{
  "n_layer": 13,
  "d_model": 640,
  "n_head": 10,
  "n_kv_head": 10,
  "head_dim": 64,
  "d_mlp": 2560,
  "vocab_size": 50257,
  "activation": "gelu",
  "norm": "layernorm",
  "norm_place": "pre",
  "norm_eps": 1e-05,
  "positions": "learned",
  "qk_norm": false,
  "attn_scale": 0.125,
  "bias": "all",
  "tie_embeddings": true,
  "parallel_block": true,
  "init": "normal",
  "init_std_qkv": 0.0241,
  "init_std_o": 0.00472,
  "init_std_up": 0.0241,
  "init_std_down": 0.00472,
  "optimizer": "adamw",
  "lr": 0.000435,
  "beta1": 0.9,
  "beta2": 0.98,
  "weight_decay": 0.0,
  "lr_head": 0.00486,
  "grad_clip": 2.0,
  "warmup_steps": 218,
  "schedule": "wsd",
  "decay_fraction": 0.259,
  "decay_shape": "linear",
  "final_lr_fraction": 0.0,
  "batch_tokens": 65536,
  "seq_len": 1024,
  "doc_mask": true,
  "train_tokens": 768700000,
  "steps": 11730,
  "dataset": "wikipedia_en"
}
Each number is 50 + 12 x the weight over the matrix's rms, rounded and kept within 0 to 99. Layers, rows and columns count from 0.

# layer 10 attention query, 640x640, rms 0.0403, rows 0-213, columns 320-351
29 48 50 44 57 44 23 39 61 59 42 44 53 48 63 57 59 57 46 64 39 59 61 34 55 71 46 40 44 67 50 62
44 43 56 43 49 67 26 41 51 38 38 34 95 59 55 44 51 46 55 41 42 44 54 30 47 57 39 70 77 53 31 32
28 61 55 67 47 31 52 54 52 55 55 53 57 52 54 49 61 44 60 63 46 52 57 56 39 30 39 51 46 24 73 53
56 38 52 59 43 43 20 56 33 32 38 51 32 55 66 43 58 30 52 60 39 52 34 40 32 29 44 73 56 57 29 67
51 31 57 48 43 50 46 39 37 61 50 38 55 59 43 42 58 50 47 37 60 58 53 46 61 48 56 55 56 34 43 30
77 43 59 46 46 50 48 61 57 44 57 35 48 59 60 43 50 23 47 38 65 60 46 52 28 67 66 36 29 57 56 39
42 61 60 39 68 51 56 56 51 46 43 53 37 49 46 40 36 56 17 53 53 55 44 58 46 41 64 63 30 58 31 26
58 54 51 48 60 49 52 71 38 36 41 58 47 38 58 58 43 54 52 60 41 38 45 51 48 42 65 61 49 75 40 63
48 57 53 44 57 66 48 58 44 63 68 57 27 51 57 77 42 30 53 46 34 59 31 47 58 42 72 67 46 54 37 70
70 51 47 45 33 45 54 67 57 18 36 51 40 41 27 64 46 78 47 34 41 38 73 38 42 66 41 48 57 69 52 48
50 59 49 52 59 50 46 49 57 22 61 69 42 54 71 40 52 34 31 40 58 66 34 57 51 42 69 40 37 45 68 16
51 51 48 75 62 51 15 50 37 27 47 33 70 53 50 55 58 46 64 49 69 57 46 32 38 69 47 54 72 25 36 65
09 47 35 49 54 49 57 65 58 62 64 47 65 61 46 61 64 51 44 52 47 64 59 66 47 63 59 20 51 35 53 42
47 58 57 55 61 60 44 51 39 45 47 34 43 38 56 70 55 43 56 57 54 57 70 41 41 45 37 52 38 47 58 46
43 51 48 56 52 53 48 60 36 55 66 36 62 46 66 71 53 62 36 22 53 30 49 54 45 37 33 44 76 38 48 41
54 40 66 34 54 68 64 34 16 78 44 57 56 53 57 30 50 39 42 60 44 31 41 60 70 66 77 52 62 70 57 33
58 46 46 60 67 38 47 55 52 27 57 47 70 48 47 71 46 53 50 75 56 57 49 47 59 64 40 31 34 77 46 91
28 44 55 52 55 43 55 52 84 94 61 41 37 40 50 62 44 47 45 33 59 57 36 59 44 36 40 48 52 34 56 45
39 65 66 49 43 56 65 49 51 46 70 50 53 43 64 69 70 47 41 32 51 46 51 54 37 50 73 42 44 56 51 48
44 37 38 66 64 53 72 49 55 60 42 43 54 38 50 56 52 59 28 43 40 47 36 62 28 56 53 48 54 47 38 80
59 48 47 49 41 57 27 47 65 60 48 44 53 45 56 50 36 34 58 56 57 59 44 45 48 60 56 62 52 30 42 43
39 48 70 46 54 52 47 42 57 88 42 63 48 37 52 52 54 36 33 25 48 60 20 52 68 48 77 51 49 36 39 45
48 53 30 31 55 71 40 67 72 40 24 55 51 53 30 67 44 35 52 57 55 71 40 54 64 56 54 58 67 57 36 60
53 41 39 40 63 31 62 47 44 54 60 59 59 61 18 47 45 71 49 31 27 50 52 36 36 56 59 61 52 53 48 23
68 46 73 42 59 63 47 55 25 33 63 52 42 56 20 56 63 41 54 34 56 48 51 64 54 33 43 45 49 43 55 27
38 67 34 49 57 41 61 70 57 52 57 57 55 59 26 42 27 74 44 58 60 60 75 50 53 43 36 34 43 28 57 31
58 33 40 47 47 41 46 44 59 38 63 54 44 37 45 17 57 54 37 45 51 54 43 60 56 28 26 53 71 36 52 39
50 63 63 29 38 61 52 49 44 42 58 39 43 60 20 48 37 70 54 42 57 30 82 37 75 51 56 61 44 58 55 61
75 51 67 55 54 40 38 57 54 37 68 66 29 61 48 45 46 64 37 32 39 36 63 68 31 55 58 61 28 55 64 46
47 63 78 32 66 47 57 37 62 48 35 43 56 37 69 29 44 34 54 45 50 47 52 32 39 63 39 38 83 60 62 27
69 60 74 40 54 36 51 21 32 43 52 36 57 48 39 12 73 38 53 55 53 56 36 53 51 58 34 52 55 57 47 66
75 60 57 50 39 42 53 36 54 48 53 30 61 37 53 40 51 37 66 45 38 49 40 18 48 46 66 44 50 63 43 42
63 54 68 41 40 34 34 28 56 58 51 48 53 61 77 54 32 29 55 33 39 45 41 43 73 42 35 45 56 25 57 45
71 55 51 53 53 41 62 55 40 56 65 18 51 53 48 49 39 46 45 79 58 41 40 38 50 38 55 44 51 69 49 42
40 47 54 71 51 55 34 65 52 33 53 44 62 32 31 49 46 57 54 20 32 56 48 54 42 61 55 59 87 46 45 60
24 69 40 39 64 55 11 56 68 71 53 37 40 47 56 47 54 51 36 44 64 64 28 36 40 46 52 20 46 37 53 44
53 71 62 45 60 50 58 53 46 66 38 51 72 52 60 56 66 36 50 28 61 64 25 57 47 56 45 56 51 66 31 58
53 62 37 55 73 46 08 62 45 21 56 51 52 51 60 56 74 72 40 44 45 80 69 57 52 49 41 54 25 49 43 63
46 67 64 34 42 62 60 52 57 30 49 56 49 62 48 54 66 55 53 33 52 37 65 43 43 50 69 45 71 63 46 54
37 40 27 52 62 34 71 60 59 44 24 65 40 47 52 60 40 58 36 65 57 48 58 47 39 38 65 42 46 49 70 63
31 60 56 40 35 45 60 41 56 54 45 18 38 65 36 45 50 43 50 60 37 38 44 86 63 51 51 25 54 43 75 59
52 82 42 53 56 68 72 45 65 64 49 60 67 43 44 63 68 42 60 88 49 52 52 69 67 44 59 35 26 64 51 85
37 41 28 52 41 32 76 54 45 37 64 80 34 53 65 59 31 51 50 50 36 48 70 34 44 32 44 51 49 24 44 59
29 34 26 58 40 48 58 51 54 60 48 30 61 39 61 42 52 69 57 70 51 54 46 77 44 49 48 28 49 28 65 59
25 57 46 51 52 73 69 51 66 43 56 61 73 39 58 59 59 69 50 64 45 49 36 38 58 50 39 34 62 37 52 43
58 63 36 82 53 45 53 47 56 45 57 46 11 41 59 60 45 59 57 17 57 28 52 64 34 67 54 31 53 33 57 61
52 55 61 48 49 55 28 40 40 32 28 55 39 29 66 39 45 45 54 58 24 42 46 42 44 48 35 55 62 36 35 55
33 46 58 51 42 79 55 41 56 58 60 33 50 58 68 70 67 36 43 33 60 39 41 41 56 52 58 64 85 45 57 50
56 21 62 63 61 45 40 55 43 69 67 64 41 38 78 45 52 33 51 41 63 34 34 49 45 48 71 56 48 37 32 52
45 59 42 48 47 55 58 49 65 54 29 25 65 45 71 45 46 37 42 57 50 55 31 65 48 49 66 51 65 48 50 53
58 28 12 71 39 41 50 61 63 54 26 32 71 31 51 74 34 82 53 54 45 51 45 81 46 47 43 47 63 57 53 47
57 56 45 49 50 54 43 70 43 29 57 74 74 55 27 66 51 62 62 51 46 46 57 56 46 45 44 27 42 48 60 46
78 53 53 54 27 49 41 46 42 46 31 50 25 43 30 39 51 38 60 33 47 62 65 40 36 69 63 75 50 50 52 52
50 56 49 73 46 65 41 61 61 61 48 61 38 39 58 51 35 48 46 42 62 67 48 66 68 34 34 39 55 58 66 46
65 63 32 50 74 43 74 57 63 62 62 44 58 47 36 33 51 71 46 42 67 46 66 46 34 59 46 37 52 45 54 34
50 41 28 60 30 41 51 61 51 33 38 42 58 55 55 68 33 67 51 47 35 62 61 74 63 31 58 58 33 43 42 36
43 55 46 73 40 33 37 56 40 19 47 52 34 41 47 62 63 42 52 29 58 59 50 43 49 64 51 53 54 59 45 79
41 63 47 57 43 43 47 59 55 43 28 52 47 52 52 67 67 40 49 38 60 53 62 44 62 51 60 46 62 49 57 50
58 59 43 49 79 51 56 46 41 45 41 55 59 54 26 52 27 44 58 44 71 56 52 61 28 47 47 37 68 25 48 53
68 55 79 38 49 47 57 28 69 50 60 30 57 41 60 53 46 41 23 37 65 48 59 58 32 44 42 55 59 57 30 50
66 38 62 65 23 71 40 63 43 60 49 32 30 64 30 34 45 67 66 35 37 56 63 63 63 49 44 62 74 52 52 51
43 70 54 52 63 51 46 33 58 45 39 51 59 40 30 58 68 25 29 53 67 86 40 25 47 59 53 35 43 41 26 48
49 54 42 61 54 51 55 33 47 77 54 45 52 69 37 32 65 30 53 45 39 65 56 25 75 44 77 53 50 26 50 30
09 63 49 33 58 48 39 70 55 54 52 71 52 77 49 46 58 42 38 34 25 62 40 46 18 51 45 46 29 50 47 44
48 50 48 36 61 35 57 73 72 79 54 43 48 56 67 25 47 49 52 31 53 60 64 55 45 43 69 44 60 50 55 68
53 44 60 36 43 49 66 58 43 40 53 73 41 52 56 21 62 63 39 48 39 63 50 51 52 49 38 59 35 40 31 36
52 53 23 52 71 45 38 74 57 81 44 59 60 48 50 55 45 55 57 58 22 37 57 71 57 48 57 70 49 45 51 43
50 62 55 58 58 46 40 48 55 59 53 76 32 49 62 39 55 28 55 47 47 53 49 62 56 51 34 69 49 43 63 44
53 34 78 38 49 62 50 55 50 44 51 31 42 47 55 47 45 39 49 48 92 46 61 33 43 45 71 50 48 45 54 47
53 25 53 36 74 51 44 56 47 66 61 48 27 36 52 47 55 34 49 54 56 60 41 18 42 17 48 55 60 47 49 55
73 16 68 32 42 63 45 58 56 47 46 37 52 47 46 43 53 64 54 45 62 47 56 41 40 56 40 70 60 33 49 22
50 34 80 53 63 37 31 66 37 41 44 52 54 41 55 43 55 60 56 61 77 52 61 26 60 62 46 48 54 57 40 59
53 42 69 58 75 56 50 63 48 74 60 36 49 56 54 56 44 41 16 53 75 58 65 78 33 29 53 32 51 50 56 43
31 46 29 43 49 30 33 47 65 40 64 30 35 81 53 64 31 61 37 49 24 30 48 68 38 68 57 61 31 52 52 70
40 83 70 74 47 52 70 63 36 58 62 28 47 73 46 40 50 56 63 56 45 40 42 48 39 66 49 45 55 49 37 58
41 51 63 51 36 47 38 54 63 49 57 55 41 43 25 39 40 51 50 60 06 44 61 56 68 52 51 52 47 64 51 55
40 36 36 66 45 49 45 45 52 38 48 41 50 22 47 56 72 47 25 43 49 62 32 47 44 47 75 52 39 42 64 43
52 55 60 47 34 34 29 56 62 36 48 52 45 71 50 57 36 68 48 41 52 57 39 42 50 40 13 56 43 44 61 71
52 42 62 35 31 59 55 61 30 49 37 65 76 21 56 52 58 46 56 61 51 47 43 45 67 56 40 55 55 35 54 46
43 51 70 58 36 52 41 50 58 47 59 62 46 56 43 47 69 53 62 33 85 49 44 44 35 53 50 52 43 36 34 45
49 67 55 57 51 46 49 35 49 38 59 56 38 48 38 59 37 44 34 41 65 63 44 62 58 38 80 21 51 39 52 44
30 52 53 53 44 46 19 42 44 35 34 54 58 59 48 59 60 33 41 44 54 40 50 44 55 43 12 68 64 43 46 65
40 71 44 45 55 29 35 41 48 65 65 48 57 71 54 56 62 71 46 68 63 45 40 30 72 53 51 57 55 44 63 54
43 52 44 39 33 71 58 47 52 51 44 41 48 47 47 46 47 38 69 61 45 35 57 69 44 52 58 57 48 48 57 77
57 43 44 40 58 36 64 42 42 22 66 67 44 54 64 36 37 59 39 79 47 41 54 70 77 36 24 25 34 54 60 44
84 44 44 59 57 46 50 36 48 27 78 61 36 81 46 39 54 44 42 54 45 59 57 47 56 48 27 58 41 39 57 36
48 55 38 61 34 51 58 53 39 33 42 53 48 32 58 43 49 45 45 59 50 53 42 36 48 52 68 64 36 47 57 44
51 54 35 68 61 46 49 36 71 47 30 62 58 54 46 42 57 40 63 61 61 60 39 46 33 37 38 72 57 67 51 53
62 65 44 45 28 67 42 50 43 33 72 57 66 48 41 39 65 58 61 41 48 37 53 73 62 55 39 55 55 22 65 60
62 67 78 54 54 55 66 63 31 30 52 42 47 59 56 53 47 56 55 39 73 57 53 44 37 35 53 46 37 42 44 59
23 26 33 65 51 51 64 56 65 24 62 68 57 67 39 52 30 69 49 47 54 55 57 51 76 41 34 39 52 33 59 70
39 42 38 82 54 49 58 55 46 27 54 48 58 64 37 46 82 43 38 48 39 38 35 58 45 48 44 56 44 45 60 51
43 37 64 66 31 52 29 61 37 44 71 59 45 58 63 47 45 47 49 52 59 64 38 46 54 63 61 65 40 36 56 40
73 56 23 54 41 41 32 53 52 34 23 45 38 57 72 49 56 51 47 50 51 51 32 45 61 48 49 54 49 42 48 48
41 61 45 53 57 36 30 49 51 52 41 50 40 46 48 49 35 54 56 47 37 54 38 61 38 54 48 56 48 52 36 49
65 27 65 45 46 25 38 43 54 50 36 56 17 49 37 42 53 60 49 57 52 60 46 37 40 73 66 53 32 84 21 25
45 46 63 48 39 53 53 84 43 57 79 30 61 57 74 73 57 48 61 46 48 45 52 61 61 32 27 42 58 42 47 41
52 45 47 38 50 43 52 40 35 38 36 41 43 49 51 44 53 58 54 35 40 50 50 57 51 34 41 47 40 37 53 54
64 41 47 45 64 56 49 51 53 42 67 28 42 54 45 54 49 61 60 46 67 67 54 35 48 49 45 62 41 40 39 47
50 32 67 74 53 53 18 48 57 34 58 62 66 44 65 48 53 63 50 51 46 49 48 30 35 40 51 39 46 49 52 45
43 49 31 38 37 59 63 51 49 66 61 33 60 53 47 29 49 47 55 25 39 43 51 56 53 69 38 75 27 49 51 58
63 48 61 42 46 65 20 32 68 49 60 71 30 46 45 51 36 36 52 49 45 49 53 32 50 38 40 59 66 39 44 47
62 51 34 53 41 65 43 31 44 34 47 66 37 56 29 59 40 32 47 51 42 29 36 62 55 48 36 45 36 57 51 46
62 55 49 19 53 42 57 57 46 57 51 49 36 45 68 37 64 26 48 81 56 42 60 50 63 56 57 32 38 65 65 47
59 31 28 54 49 35 60 60 47 59 20 62 39 44 38 30 57 69 46 46 41 58 40 52 37 57 46 71 58 46 44 37
46 34 55 33 40 56 43 64 42 61 41 60 68 30 27 32 70 36 61 23 41 40 43 32 58 67 55 50 58 64 56 36
44 49 63 37 62 50 54 61 43 31 49 46 69 55 50 40 60 56 41 54 27 51 44 64 78 67 42 61 30 66 60 56
51 69 34 36 57 37 60 45 49 58 56 49 52 47 59 54 54 55 53 43 46 51 28 52 47 54 52 60 64 50 56 70
60 46 31 51 34 47 56 49 56 12 45 69 54 33 62 35 62 63 63 66 42 44 49 46 43 50 54 48 39 46 70 72
33 55 40 59 36 72 66 34 47 39 48 50 48 65 30 27 46 54 53 67 32 42 47 58 57 42 50 42 49 43 46 43
42 33 49 49 54 34 37 53 40 55 59 66 63 36 59 67 43 55 62 47 44 49 48 47 45 52 69 56 73 50 39 61
59 43 62 69 48 56 51 49 50 26 35 47 73 52 63 56 45 37 49 53 51 49 49 58 56 45 51 37 26 44 34 45
41 77 31 51 32 50 71 57 54 63 62 67 38 49 55 46 53 53 52 62 58 41 60 61 49 47 56 48 58 55 43 65
40 55 42 62 39 56 36 58 63 48 45 55 64 30 25 27 60 63 51 49 63 69 62 36 43 57 47 58 56 58 46 27
42 53 48 53 40 51 46 45 73 48 44 55 39 72 40 72 47 52 69 44 49 45 65 53 65 63 51 45 74 36 27 43
32 46 81 56 57 37 34 31 43 41 44 44 63 60 61 68 61 38 55 60 58 59 63 42 60 46 21 59 84 47 59 31
55 56 43 58 50 32 41 43 65 57 57 73 57 44 55 43 50 49 60 61 55 43 54 62 59 35 51 55 43 43 50 52
68 72 33 58 62 58 42 42 55 79 49 47 35 62 56 56 30 54 30 72 54 44 32 51 63 52 33 45 69 55 31 40
62 47 64 41 45 33 44 58 42 78 52 62 38 38 45 63 56 42 38 57 91 48 64 41 54 50 76 46 54 76 44 55
51 29 46 64 42 47 69 51 52 49 51 32 47 47 30 54 60 65 67 38 34 51 31 37 41 20 52 35 51 40 42 64
37 34 78 58 54 25 62 55 52 51 52 65 50 39 49 55 42 40 48 62 45 55 49 70 40 51 61 53 53 50 74 56
47 70 50 46 48 49 32 55 49 62 56 18 69 61 45 62 53 55 50 27 49 41 57 34 43 28 44 55 50 61 54 60
56 61 26 47 35 32 71 50 65 55 50 55 44 56 51 30 45 58 55 43 55 54 43 69 58 49 50 67 47 57 44 64
35 38 51 64 34 54 45 45 75 42 45 59 58 45 41 73 29 55 41 55 58 59 83 62 33 74 73 57 68 38 53 45
35 51 39 66 58 32 48 43 45 30 39 55 55 56 65 52 79 39 59 60 28 38 40 66 44 51 28 44 37 63 59 44
35 63 53 30 54 47 69 66 61 69 56 40 53 53 63 51 37 59 51 25 76 54 51 50 59 37 39 48 46 63 48 49
59 55 44 44 40 43 42 40 15 60 42 71 60 40 43 38 72 46 67 54 67 55 46 63 41 58 52 67 56 46 44 44
56 34 60 45 64 44 47 50 56 35 49 63 38 47 39 56 36 39 63 55 46 56 62 37 53 00 45 48 64 52 42 64
60 60 57 50 28 55 57 42 37 42 36 63 58 40 46 54 55 33 45 67 66 46 43 30 40 49 53 50 71 57 40 54
36 35 48 56 30 53 63 53 53 39 19 57 40 54 45 18 53 67 54 49 49 60 38 52 38 51 35 39 38 67 68 49
42 49 77 86 50 69 39 60 46 65 60 45 52 75 58 65 28 61 51 72 48 52 29 38 56 53 40 42 63 64 53 52
46 45 69 72 65 71 30 69 69 45 31 53 39 72 51 58 42 51 55 44 70 43 55 56 70 36 63 42 50 53 55 39
30 58 63 62 45 60 18 46 56 68 47 67 52 57 38 40 70 58 51 30 57 35 56 48 58 62 50 42 83 61 55 28
38 54 22 61 55 50 35 43 36 52 41 21 66 31 51 68 60 71 59 42 69 53 67 50 32 39 76 35 45 65 34 50
30 48 57 49 46 66 52 33 77 35 34 47 38 48 48 43 52 51 51 75 52 50 56 77 42 42 37 62 74 18 52 34
50 57 44 67 68 30 71 45 45 37 56 50 70 30 63 57 49 67 42 49 52 42 68 50 48 52 46 46 48 72 57 57
41 52 30 42 54 46 53 49 52 52 41 46 70 62 60 46 56 42 45 54 56 43 47 53 47 36 50 47 53 42 48 41
42 56 64 68 71 75 37 39 42 73 46 74 67 77 49 62 57 36 59 50 43 68 49 44 37 29 54 37 56 58 51 28
61 62 65 60 49 66 37 63 50 55 61 50 60 40 41 33 29 60 50 37 41 43 55 42 60 57 32 56 50 39 46 26
56 59 50 57 61 57 44 53 63 52 38 52 54 60 39 62 38 44 31 38 30 58 59 65 43 58 43 55 47 31 46 46
48 68 38 57 46 61 70 46 35 39 60 68 67 67 64 51 36 42 34 56 67 53 58 42 70 66 39 59 73 26 42 58
50 52 72 41 65 52 29 40 29 55 31 66 53 52 37 45 60 43 25 62 60 24 37 52 64 39 50 34 42 34 49 46
56 50 46 34 49 58 51 34 43 33 45 59 52 48 47 52 56 46 44 42 52 51 50 46 65 39 46 38 39 60 55 40
62 65 61 56 47 57 36 42 27 58 54 47 48 67 41 63 47 62 28 38 45 59 58 37 39 53 47 42 48 54 52 47
60 49 49 58 48 46 72 42 42 43 39 39 60 36 52 47 52 57 52 41 27 63 39 52 49 61 31 58 61 65 39 57
52 29 38 34 51 31 51 63 59 62 32 49 47 61 51 57 59 34 52 35 41 70 45 34 50 60 51 44 38 68 63 73
51 46 69 60 53 71 36 63 36 56 44 51 51 30 50 75 41 66 54 47 38 40 59 45 60 66 47 57 42 43 49 51
68 35 49 67 67 57 48 53 58 68 42 57 46 46 44 48 49 58 50 63 60 55 19 59 60 35 54 59 36 45 70 66
53 69 60 63 55 61 47 50 44 77 40 29 75 24 38 62 44 41 51 59 37 57 57 44 39 58 47 44 42 65 38 43
41 55 61 43 27 30 31 42 32 56 57 44 48 43 46 54 34 56 63 51 40 51 62 49 54 69 34 67 47 64 56 46
65 50 40 62 52 27 71 27 49 45 59 43 40 48 59 46 26 40 50 48 29 42 35 55 31 46 41 64 41 40 55 64
51 54 17 41 50 50 48 61 31 56 46 45 61 61 65 53 47 58 67 35 40 58 53 63 51 51 49 40 60 40 65 26
52 53 59 62 36 58 37 56 38 32 47 33 54 54 49 59 52 68 45 69 23 55 54 62 43 66 66 54 25 41 24 52
54 36 42 62 53 39 47 31 52 40 42 67 63 67 66 37 35 34 53 66 47 50 21 50 62 52 41 40 26 45 64 53
58 46 59 79 49 48 60 52 71 40 43 61 65 50 48 62 69 45 42 35 54 51 51 46 60 54 68 63 20 45 51 47
61 54 69 36 42 50 58 63 55 41 49 24 39 35 63 43 63 43 34 46 43 45 61 58 53 33 62 51 71 51 50 41
61 45 44 57 55 61 64 46 45 49 43 68 12 57 54 38 40 42 36 41 27 49 40 56 74 52 57 44 52 31 36 68
53 61 48 63 63 51 46 54 46 63 53 73 44 36 41 35 47 29 51 45 54 40 47 54 70 48 72 46 65 47 25 66
38 46 46 43 38 59 72 52 71 49 49 60 62 42 64 38 69 66 57 74 50 32 49 56 48 41 23 44 54 51 63 46
65 67 36 37 61 47 31 39 53 80 29 54 32 44 47 64 33 53 34 53 49 58 55 29 46 56 50 75 36 35 46 43
65 57 45 53 44 54 51 30 52 43 58 55 50 42 53 46 62 44 35 23 34 59 41 53 38 50 50 46 53 26 47 51
53 39 51 38 59 45 44 39 67 52 51 44 33 35 61 39 27 54 60 57 41 51 68 46 47 41 36 39 75 64 51 64
62 54 48 47 55 49 29 71 50 61 53 39 39 53 40 40 32 47 27 57 12 53 48 50 64 72 64 56 28 66 54 68
53 41 26 57 48 36 30 34 64 82 50 54 48 41 47 61 53 29 55 58 57 43 42 43 30 45 43 58 28 47 64 27
59 64 46 47 45 54 32 37 46 63 34 44 38 58 67 21 52 28 44 39 52 66 51 51 65 49 40 36 63 66 63 47
58 38 53 52 68 44 62 38 57 41 42 51 48 40 44 43 58 57 52 57 76 45 48 41 73 58 38 38 55 45 74 62
30 56 63 24 38 44 40 65 43 51 66 45 62 52 49 58 39 47 65 58 39 37 31 67 40 63 54 39 65 52 65 70
38 51 64 36 46 63 73 59 32 23 52 55 41 54 27 57 55 41 63 36 54 64 67 65 56 56 53 63 52 52 34 45
55 53 25 63 54 39 65 39 60 44 44 43 43 51 49 46 41 55 46 68 28 39 62 44 44 53 33 46 51 39 68 51
49 34 43 52 60 54 65 70 58 36 28 59 67 51 54 19 46 47 49 43 59 43 50 20 48 53 39 57 62 46 47 58
69 54 37 62 58 64 44 47 59 67 43 58 49 46 52 59 56 58 36 66 71 56 52 51 30 59 68 62 60 43 57 62
46 40 75 42 30 43 55 51 71 39 48 53 55 30 51 38 45 37 71 41 49 28 36 60 57 54 42 47 28 40 46 76
50 57 36 42 34 50 49 66 47 58 43 46 61 55 68 61 37 38 64 68 42 19 47 60 40 52 31 34 75 61 45 36
41 38 37 62 53 56 57 53 55 57 51 51 41 37 60 59 29 63 61 55 61 53 46 53 32 61 59 42 50 52 52 64
48 56 51 37 34 48 43 26 63 48 61 48 49 58 54 68 54 52 35 45 66 50 59 48 45 38 56 34 53 51 43 27
44 42 41 73 55 45 46 38 57 68 47 36 70 49 37 29 45 45 56 58 56 58 43 45 42 52 54 65 78 20 32 58
60 54 49 39 56 39 44 78 45 84 74 34 53 81 56 62 59 46 48 49 68 63 73 49 52 48 09 53 34 53 60 20
49 21 25 21 62 46 64 50 50 35 48 66 34 44 71 37 40 45 67 37 39 69 45 50 37 64 38 44 55 52 71 32
53 51 46 53 38 41 36 37 49 58 54 39 26 47 25 40 37 37 42 57 49 49 41 68 69 57 35 50 67 47 61 49
29 63 55 50 38 43 39 68 31 52 54 52 38 59 55 23 51 53 57 29 56 48 40 65 52 73 34 64 53 45 48 76
66 47 41 61 39 43 53 39 61 62 22 78 52 46 57 30 71 44 32 57 64 41 39 39 62 49 30 47 59 28 39 67
44 46 36 53 33 43 64 45 40 45 39 37 44 63 47 50 36 44 54 61 53 40 64 59 60 58 51 63 49 43 66 16
26 67 49 36 41 13 46 60 60 69 39 66 32 31 49 49 45 52 71 26 52 32 66 51 49 54 57 42 44 62 56 38
50 54 42 37 65 66 25 54 47 44 29 48 52 54 59 22 55 35 56 58 51 65 52 33 44 67 31 62 53 64 42 56
64 70 17 54 64 43 53 55 52 52 46 43 27 28 42 27 44 51 52 55 67 41 60 53 51 47 45 67 54 58 42 57
46 57 47 43 55 59 47 41 31 52 70 67 76 47 56 51 71 32 47 59 39 59 60 58 33 66 44 51 40 50 61 39
49 45 59 73 59 49 25 52 53 68 32 47 49 41 62 78 58 42 53 67 43 61 46 47 51 62 51 49 54 55 67 36
68 35 60 53 43 83 51 42 29 48 46 65 53 57 40 52 34 06 43 63 50 40 60 52 48 44 49 56 44 31 57 31
51 35 49 54 51 40 29 53 42 53 60 43 41 53 61 50 67 37 42 35 66 58 39 23 40 36 57 61 37 49 60 61
53 60 39 61 46 47 41 61 45 49 56 72 60 42 46 53 55 49 33 65 34 55 49 44 55 41 62 58 32 42 54 61
60 55 43 57 60 39 43 54 57 50 35 59 52 48 64 40 45 53 35 50 55 29 39 43 62 45 48 40 74 50 56 62
48 69 35 60 52 44 59 49 47 49 53 45 53 34 54 63 55 45 62 40 72 66 52 74 55 52 60 38 38 54 57 20
76 82 41 40 58 48 41 38 48 54 59 52 55 32 49 31 56 44 45 44 66 44 53 59 36 59 37 66 30 54 34 52
58 36 48 52 40 61 38 43 40 40 47 55 49 64 36 56 42 49 46 65 52 44 60 51 47 46 69 40 46 53 42 67
60 54 35 57 33 47 53 59 50 25 57 66 63 49 51 43 45 33 70 62 51 28 46 65 49 61 58 44 49 44 36 48
46 52 39 60 67 49 38 38 52 31 51 42 58 31 51 45 36 43 57 28 56 52 53 44 46 48 42 82 43 51 78 32
47 44 33 29 52 65 33 57 48 49 55 45 46 51 47 46 43 62 34 65 47 55 44 35 37 47 37 63 35 36 58 36
39 38 47 70 54 58 55 35 84 52 65 42 48 62 52 55 45 52 50 63 54 34 48 23 37 45 43 46 48 47 47 63
61 44 62 54 62 53 55 52 48 67 51 61 58 59 56 45 61 35 44 83 64 52 53 42 54 27 44 45 46 48 74 34
73 67 59 46 56 52 38 66 63 54 33 48 26 43 51 41 46 54 51 42 43 54 37 44 43 46 47 41 43 51 74 38
27 35 39 57 33 46 57 49 48 47 33 61 45 55 47 44 58 74 64 14 43 43 33 47 36 56 63 52 54 51 51 47
24 40 33 60 37 66 44 36 51 47 66 69 40 49 58 36 29 55 41 35 66 53 53 31 36 33 35 35 59 48 59 57
50 44 77 56 52 56 46 40 44 48 59 63 39 54 57 48 20 47 62 54 63 57 27 35 50 65 76 24 64 53 40 53
54 47 52 43 53 37 65 46 51 49 33 42 63 36 49 26 74 52 72 40 64 66 63 32 43 76 48 36 60 62 48 39
42 38 57 58 42 43 56 60 39 28 44 35 40 50 61 63 48 53 67 34 60 51 28 49 43 38 44 71 43 37 57 53
47 59 55 61 56 73 43 69 60 60 48 62 58 43 32 38 71 28 54 69 46 70 52 44 65 44 47 32 49 52 46 67
33 60 46 33 63 66 58 61 39 69 56 40 50 50 37 56 52 51 51 37 36 55 52 22 55 56 57 55 28 55 43 62
35 53 59 73 39 37 49 59 38 45 45 76 54 59 39 68 57 45 53 60 40 56 29 55 35 64 43 51 58 39 54 29
64 62 48 53 55 38 38 47 37 57 37 66 42 50 65 53 40 60 56 58 54 53 49 34 43 49 57 47 60 54 37 55
57 40 53 59 54 56 82 50 63 30 47 44 62 62 46 50 55 52 41 53 69 48 49 43 50 70 42 55 40 62 44 40
47 41 42 66 43 42 57 46 47 34 45 64 49 31 59 44 54 60 59 57 40 96 66 49 47 39 66 37 44 47 48 39
51 54 32 40 51 50 35 49 61 52 66 32 71 59 54 38 83 37 63 25 32 41 32 79 69 60 67 60 22 46 56 49
22 89 68 40 73 29 49 53 58 70 43 68 41 57 38 60 55 55 44 54 52 46 57 46 38 41 47 43 57 57 50 37
43 65 42 62 53 58 56 28 39 36 38 65 65 51 62 59 63 49 45 55 51 67 57 45 66 45 26 56 31 31 23 51